Part of a small language model's weights: tied embeddings, 7764 steps.
Each number is 128 + 24 x the weight over its row's rms, rounded and kept within 0 to 255. Layers, rows and columns count from 0. Numbers have three digits each. The size before them is the row's rms in percent of the matrix's.

# down: layer 2 MLP down (transposed), 512x64, rms 0.17, rows 115-145, columns 0-63
# gate: layer 2 MLP gate, 512x64, rms 0.348, rows 116-146, columns 0-63
# up: layer 2 MLP up, 512x64, rms 0.347, rows 116-146, columns 0-63
down115 044:143109148108191136089118096115126111116167131180136132142121136158123121134095167155125103168125140139165101112129105116075142100126167103136102126148149115142136117091148180118143125140101129
gate116 104:104117142133085140132134125136117111113167106097119147124124063101177080163116123152160158116162136120133107142121136090139131108128136185070144107173143120118126120139113140118149137139147155
up116 104:128123129094192141095147162142141094136135103156129165107111148149122141081160155131126123132134110129141110124105161190109089140164134145119122074144146139132144101137134150109117142085114151
down116 102:156127136140078110158127094151142193134103150122148103113105121113113144153143127097127149099096133121132156092117095137154142134135089091165137196109096131134108118086133113126120100136120134
gate117 069:106118128176143121175166149111132149155139165108167111116140125102109119131179172088124086157128102118153141134131148131129134149081148121110174119104091088100110117122112154132120123153124121
up117 074:121124107120135147135140142179165096110135114134089119107131110132141105111176130114117122135160142120173126141103217166164098140123104130117122107132142134148121127095151088109130149148087121
down117 072:161164150114138121099095154103129137103134137132125183119137149113127127128124122121118155122085130104092110125169108133092106065168151166170129151155143121115149146073137146128126088128143129
gate118 103:099123151115165106112114142105078144142103151104156096140183131129115162127140127109116125124106122167138094147113124122128107099088140128108133119103124093158152161139124135157181145152191124
up118 108:157132161130116185136108096168163126104156117171132153123131128109134101137105160139118131129178148100109158129114116148103099139173130151158107169133158145094107126150146117110117108122077136
down118 114:147141105135163119102121111114133149151132113050127103129190151156141130123134106129116156144085089124154106148136127116092140146131088148161124074090124115151112125116131105138130110122147164
gate119 076:142145133093116138113129140133129133125173112158138080118128100092111145135096123140117126092155152085193157095116158108109097124142187132145108112143153111167109162125162126120152111127141143
up119 084:118145129140129180148133163136107103148123148119111128122117162134149059124178121105134115164109147117092107113115125123143179174111132102144146127070127141129117104134135153172089136150130131
down119 088:141120115123137095109153100134125153114138141119137125126152085116122208134090119115125118081120127139203150133114103148117104098140156135114110125167110098137120168138131130128132103073123138
gate120 102:098100132095182113113190131142104127115146131149106163154105089151118131169136151147149155126105121133171174106151150154106119155139125128107106135165146126135105136110166131113108093136127161
up120 099:150118141125088135151075124134163115152092140101184098115159137099147144115123117131113114150127149131101097151151091093168128097086147134139115145104133143150133139158122100121152144164103086
down120 110:133122117098162129114202109125074157129149128158101146140117102137131116148143159111145148094108121116154151111126172103089139159131132121096147126137102120121128098105146156117096117142138191
gate121 116:164118123148143122093103157107139093107124173112154134108111131152128154163118150126157115091141120099145117135124154114136125096135144145153096096148167074145106119133123101048115116143129104
up121 097:141149127138150144067113129094146103084126181110130103110110109136157139177105114123152127096149108087143142123124160128126154111147123120140124132128149091158096114105132107087073100136120101
down121 113:129123133122141153145191124135145165136166077137117124153162124122100100094150106129105151146109148125100134118140165114120114154109116135114181134138142168093172143106133176165137151127148151
gate122 133:112122127115101123095110149104118193112125138126144144125102123115086182191153137158127125103091143151107130111159129113114134093115135130155100127140127156127145089141080165115141117109091144
up122 119:132124120147129107127115190102126143097135112117127097136100152121114189164126112141072114128100159136102119084121131141140128122158139124141128126105143148136133102151118139126138111091072195
down122 120:126121136121137152141134090148133101166118112151140150119141138143142055081121114099133153123166101120159140174110105119097102156114116147097140134126126116131104172123152119128104145175176101
gate123 111:161164118142114144108108175095113168159160138138175086115107169101087126102137155145131136133100139123106127117137139081077147091133171145106138127114132119123109127149120132133101122124116084
up123 127:139116127116105115102080129124113069126101126104079123098136107129150136153175104129110113121105119113101082084106141114169158156101119160136140105100086113123154157161104143121130127114143112
down123 116:116127119148169147150131123110135186129141116138179132132129166141085123094108157116141140117146137156148152162137132139085110084152135091128119140130175147134110116072146095132109114121082137
gate124 108:129134114130101142178209137147139144118168101128144138110113051173116094101126135103131132115145127147132119130148127158154143133101106115145130099135145111118103127138140148116122107079104149
up124 095:090155117117118160116131124137118114119165114135173149121157086139138125087116110114096130099160128143107138109138160097106150159123085134161157120074149153135124132093087129095097122091095146
down124 107:122122154124130113105093140119132117141086123121075131124146217088127133141173134162144135152138120109138156157104127113100124141147158159122121126145113136138164099112166105130138139164146089
gate125 078:124148139141108148129140151150151082122150137128104162135106090100101149134120161149124144160111137067152059106150153104147109107131120118135136095131156108138088117140171130120127089134165143
up125 068:112112100115123114153123093080107176144096138127130092130151154170131098147103130169119103099146131158116151118102095137122104146145138130115138163131112143122175136091086146149152158117079110
down125 072:148164110115133163124128112161158066131125137129096163174072080122157103126103154131126155133122146089160079127113156144132132125120107100140128122122115137109098127173140102141123117114156115
gate126 136:145156144144146128137109157097126135110153173183129167095141132103103121168152116096139131125114121134100136101114129119067096146134148099134095114153156074139133153163130153097158128148125127
up126 118:123087098113103101118136141151098128133104083132122127127130143115116148117070153144152091111091118131144081136143102148177152141119131136111140161086135192104138143138110126166115138088125125
down126 122:120144152138162144151127124095144124101160196139115158114121114127112127135207104136110134124133127139099154118135148110087115131131134124183094112168146074141117111126138125095146113149149126
gate127 085:128121108133080133144129132155148164159093096117137132152067133139150150116107079120134159176173152111142133126108083154132114105132140154157115121114129156101179114143124098119123141105153109
up127 083:138101166124154140093118115127096134088124141172121127109094128119157093144119151122115145139089155136121089118137171113110119090108164102153112186135124116133130098146139102104102137165086099
down127 085:125144158075096127133123084154171118134119126104150159169124149102128122119144130088134174120139135143107120100108146154088158123109135178111132125153119108140117086106130124135072132094164135
gate128 129:078109143130081125173144139122093175124136138135085128192128138131113081083135162129133141115164140113140138120164149126111132139141111129131122144088117170165156140140138130127161106147147127
up128 117:084089146135081121178117144119095150094141154139104097166081127104129079091130163124163149123130122125137112112172146133131109140118126134110111156104127149138129159158138148112150117139140082
down128 122:142158119131179139086132096126149109146113138130177174076134106154133164151134071145110109120123110131091149101111109128133120134146148108155127095140146103123106127109096109129096168115097148
gate129 084:174140128104134127121169147143086162182122121161110140137075114113128135109141116089148130126141127144100135113166140139133131124041131136133127150115120118137168110129116136117131106070138137
up129 079:087133123153102130164108129115152073083161130122138118109102156131160141146113117189127106142161138146176117142075108121090103143179136111144128140122118150144140124125131117125141156128090141
down129 079:156124133125174118137106136160114191201111128137117134124108119109116125109125127082135136132103134109080117110153127132130147136063129164160109122139135149103142133121116171142126088112156145
gate130 084:131130105146071151114101143100140130164130142097129121118130139114109120127146117124103098073140104105127144090158122111069128123177148157124150131131081182113134112160134131081116111118115146
up130 090:108127153156143125157095126115089123136105116151110130150115144101161127125103111065106154150135156135160126184096166111164149158107124134122104107118129095142133169138135123151133140127132063
down130 088:132116085112096113116164139131163123132151156081152133148129154124109132122157137176148120099132102121128144079163128136075102098168144132136139142147126157110093094116150119100158107102118169
gate131 112:129187147156147122158094143069114096111122132138134136172150143109100122138156142121150096124156124123129130107128136179148124142147135164096146168136115095145098125170112131129151147144095084
up131 124:093165129116118125121156109111085160141121111093132138126184114118109093073129140171134096094153169126148073126156127129105143163127117162127152132120100147157101112097136120125128100123123143
down131 101:153111138147161139165115131110162066116138113157129135133073128133154164179121121090149144155120106112108156141111125171145116096125132115142126147122150098094140146169116135150133182123124104
gate132 105:109123109112144128110119144090116130159120139141123103147138148145158125175118098154086165143114136124100121115112153131096110082110162144128111167152156104103125119140184176165160124115089105
up132 084:156161132101110124144128125126155145100113131084148125113121110118084136101170164127156073150128128112129131155161074083164147163124089101129117105116102113141120120120094088107110146144131138
down132 113:119107100101141110123120101108130165139127133172111098157124144133152138161134118113094173105100146116140100135122169141136118067113158130108109162143157119101144135150177184161145107109120136
gate133 071:136095132157175135162127080111124125110125131151150155126123104121120123105135123108110176152096099122101149131143117117166123113138176121161114129173120135094161073120162128073147117113104125
up133 066:122144143105071129062105197140144139114145123120118094151132123124144113141153128146136112139123126121155135123126121118143162136113118172084134146122132090145115169159112133152087141164175134
down133 073:143101128126139147194147055094143110148130126153132144166137120111130130102103151108141153145138123112111143167106119088122115109127153118113089158126100106132130090117158116140182135121094106
gate134 082:117097143132115095135143128108089133148136118111108078156129126128098138110102146118108143093112140125121141147142127116179188129113111063094139135077124139119095102151149157113100152125136090
up134 084:145128170127113171170130116113148097152131146134103121097085157139156147151106093131125109119122086144134166148170122145099108085115095100124112144164144102102127119141102120078149138150101134
down134 083:117139129147106160108109141105081088129121152104132120132194143112142155142146147152154114139133128153111117130095146098173104110141156150179165113128144129105110136113158115156113068155113141
gate135 061:111135126092145143098128159130097155172110121134091124137151079119163095164166148107079136093141140108149158150153133108105127153160122133125093104119090128102141091121080136125133124152116117
up135 051:146108134140109123151118117142158112093139138121175116132139171144113140089088132147176120151124121146110114108094086128155131095089132104139152151142178140173118133148187125107136143102160127
down135 056:145133143103128099114113099133125167140124140151121111161139107094148081143132135161060154102098151102186136175115142120142137148133109104131114121110086129122144066142108135128148102128126136
gate136 084:137128124137133145127152126108084139120149134121163123131124142113117104093182086134092096153149139120097215087153083084124111140116148116104126115164136122133116154123135139133131138157103121
up136 108:158146119151140074128088144086093121164155135119128148096124122117090156122111170107110087131140099129114109094122145094089134107150108104132171145146146150126132130169130090144158125141143098
down136 096:110128133141110171126155125150162170098104140124106108159142128143184110137109086137110154114122161135154139142136105144135165161089177128090124108124106113117159115124123136098100125082162160
gate137 096:112095157133058134139147156123100131096163119138136134149108120107092113153141112133134115136081143122125107153168110113139107098115160123105108117068147135121088144146095099115143083107132149
up137 078:133103158135070165146168145133102133114151129132142141153091159128113116139132077126135111132103139105110139151181106151120106108119154114090127124060144123150098134143094103127129096111106148
down137 100:128149119130189116108117103135160137148122143147142110099138117163131168097118132124117165104141127121152151094090155121099111123130119129146112136201100112123157126120159185139099161129092117
gate138 102:111139128115149119133161163160114146162134108119099097100096119141126114160140134111124137118126146112146110165141106166163112107145127055124133091102101108113133119114118131182071133131150088
up138 092:153119122103125131123171146150136132176117130103094121102088114140132091155149120157128111145133131101126116132120072154160126102138137093131144105128111122094162134113112147193069128154162116
down138 106:160114123136116143121151163099159122066147107150115119132077104134093137170132156124135111120117102129116121131178141108125127128166120128107083114125150160143099151157113124148173103123080100
gate139 128:095148144139138155128128151125087144127112151110147132077124121087108130089121103158141160121148104171057140129163159132110137132088151083142122143129156098128121141146109136113114170126121100
up139 143:158147141100179129125131116141101101165137120118094079116072093104151141151159080167098138129136176096131128142102153118132119132172128136155108173147125132124142115111146133119121102122142146
down139 123:104120128158068139157129137100144135093112127144132178129172155168131108098113174086127102135116099160133097104160125135116132146099122130104145072135134122134109166131113131137146157143103103
gate140 112:101105185109157122114114144147099136137129140128124170150137121095095181159152128115133161146169131159161111148142124136148144095135121135154177131123103101097141111123100108142165142090115093
up140 111:094124195142128135107180145140120142131146133137161105182142141087103145179143136108119171153146109111148141148124137129155120119145157097141133166151142115127103118144104109132102148152124082
down140 110:143164067118105122136126110098139096138120126134113098143121091187161094058105124123128096104087132128100130143112142134110123134131119151093106108130141156140107132145132178116130129141129168
gate141 113:091127116134138167077116189158143144141133116132147115142084106131131157153117144138118174136152109127158137110105134108090136115088108108144113140132094115117143162149066121083151146126133121
up141 100:114148125171154139083121165120129122134138131141194121122077125143083169159134138155147177130160136145121115139082115114106133107128133104113093137121131137132161127131129086124087158114094131
down141 107:149120129090112087163130092120124109118129127142091138128174150127127106108128111104145096115094138125080108090177137133173146153167138157133166135132127130148069090115134104123124108097114133
gate142 049:097106148122116121172126152157103107093161073138116138156162146118103153108118117164122147125159117115165108126137120091123145119095105095123108168135104120096162177144136143117156111147093107
up142 041:127138124166159102103137084135124152179100125111095118123134125122152097182156135127145133133108122135098118120110084137131136161122130137158147176098147129128151083151080152123096145168157124
down142 039:130124103119143138137117165119075122084149098076104132126146127118162138115085085164129138123142142122170142138115103130112115114103131140099106086179118087083141109143110147137130156130096136
gate143 111:118120102121153103116132148141157139103127094120095144130128108142118101138166118150104124182164105072142090133109113103155166151168121104124109119157118108137102128103109115142137188138088106
up143 092:117118110134120123110162131131146171108114094127107146171129114144108112139158138127101114167129137099105070161124123130115165145164136112117086109167142083113111120127098108136136193135086118
down143 112:140147161114112148130143105119137075154148148145158114108099100100120176156119145103140125084145138147134159107116138158158089127099114153150146147093165124140129174129171177102144121136136133
gate144 121:118142089134113099119103155098066112118135106113137146132120153096115131083138096124123128151133169153080121083126162114133164113066114095116136135126160111128099146130149150162122101115134119
up144 125:082058145137114122152169124141150124114152113155125108135128105139152114165118143123142158110161083123166148156131134120148146136160142164142114136148138147111152098142084100066129143138136113
down144 112:147159113121129125115099091141092085164114115078150159144146144125106140096141120145119107145119146130082119097116109157106136102103124092112144133101118113143098129102159158191087122108149145
gate145 102:092133148118074121110108135121154126136108121136126165121111117111055106078140146132126137143114124112101133125104117111138122134119120120079136156135146129174131175097140122118118172133087184
up145 103:165123107130140135099128139122113097162151123129124100120165137190162152146120103137133123112104129115142146133182144118128134126152099159134112148139118102137181151084109174159103145169115089
down145 095:091097153105121137132104124128147151076110132142110142156114101079095119075111149153133146142160135158137135113073122111117150118096151100116139110122126127140110107165149108099175122113141172
gate146 109:130106126148132138067091146125137102090159122134146153102126119140147169151122101148119090103120133124107140177147164081134113143115108136095121126161083120112121136133120124136157123183079114
up146 123:110139183131146143064154128138127103118107130126137140102113140108129138132089151164175106109188134126101116082123156166149126124116122155174118103122118158134089147148141151138122128125111096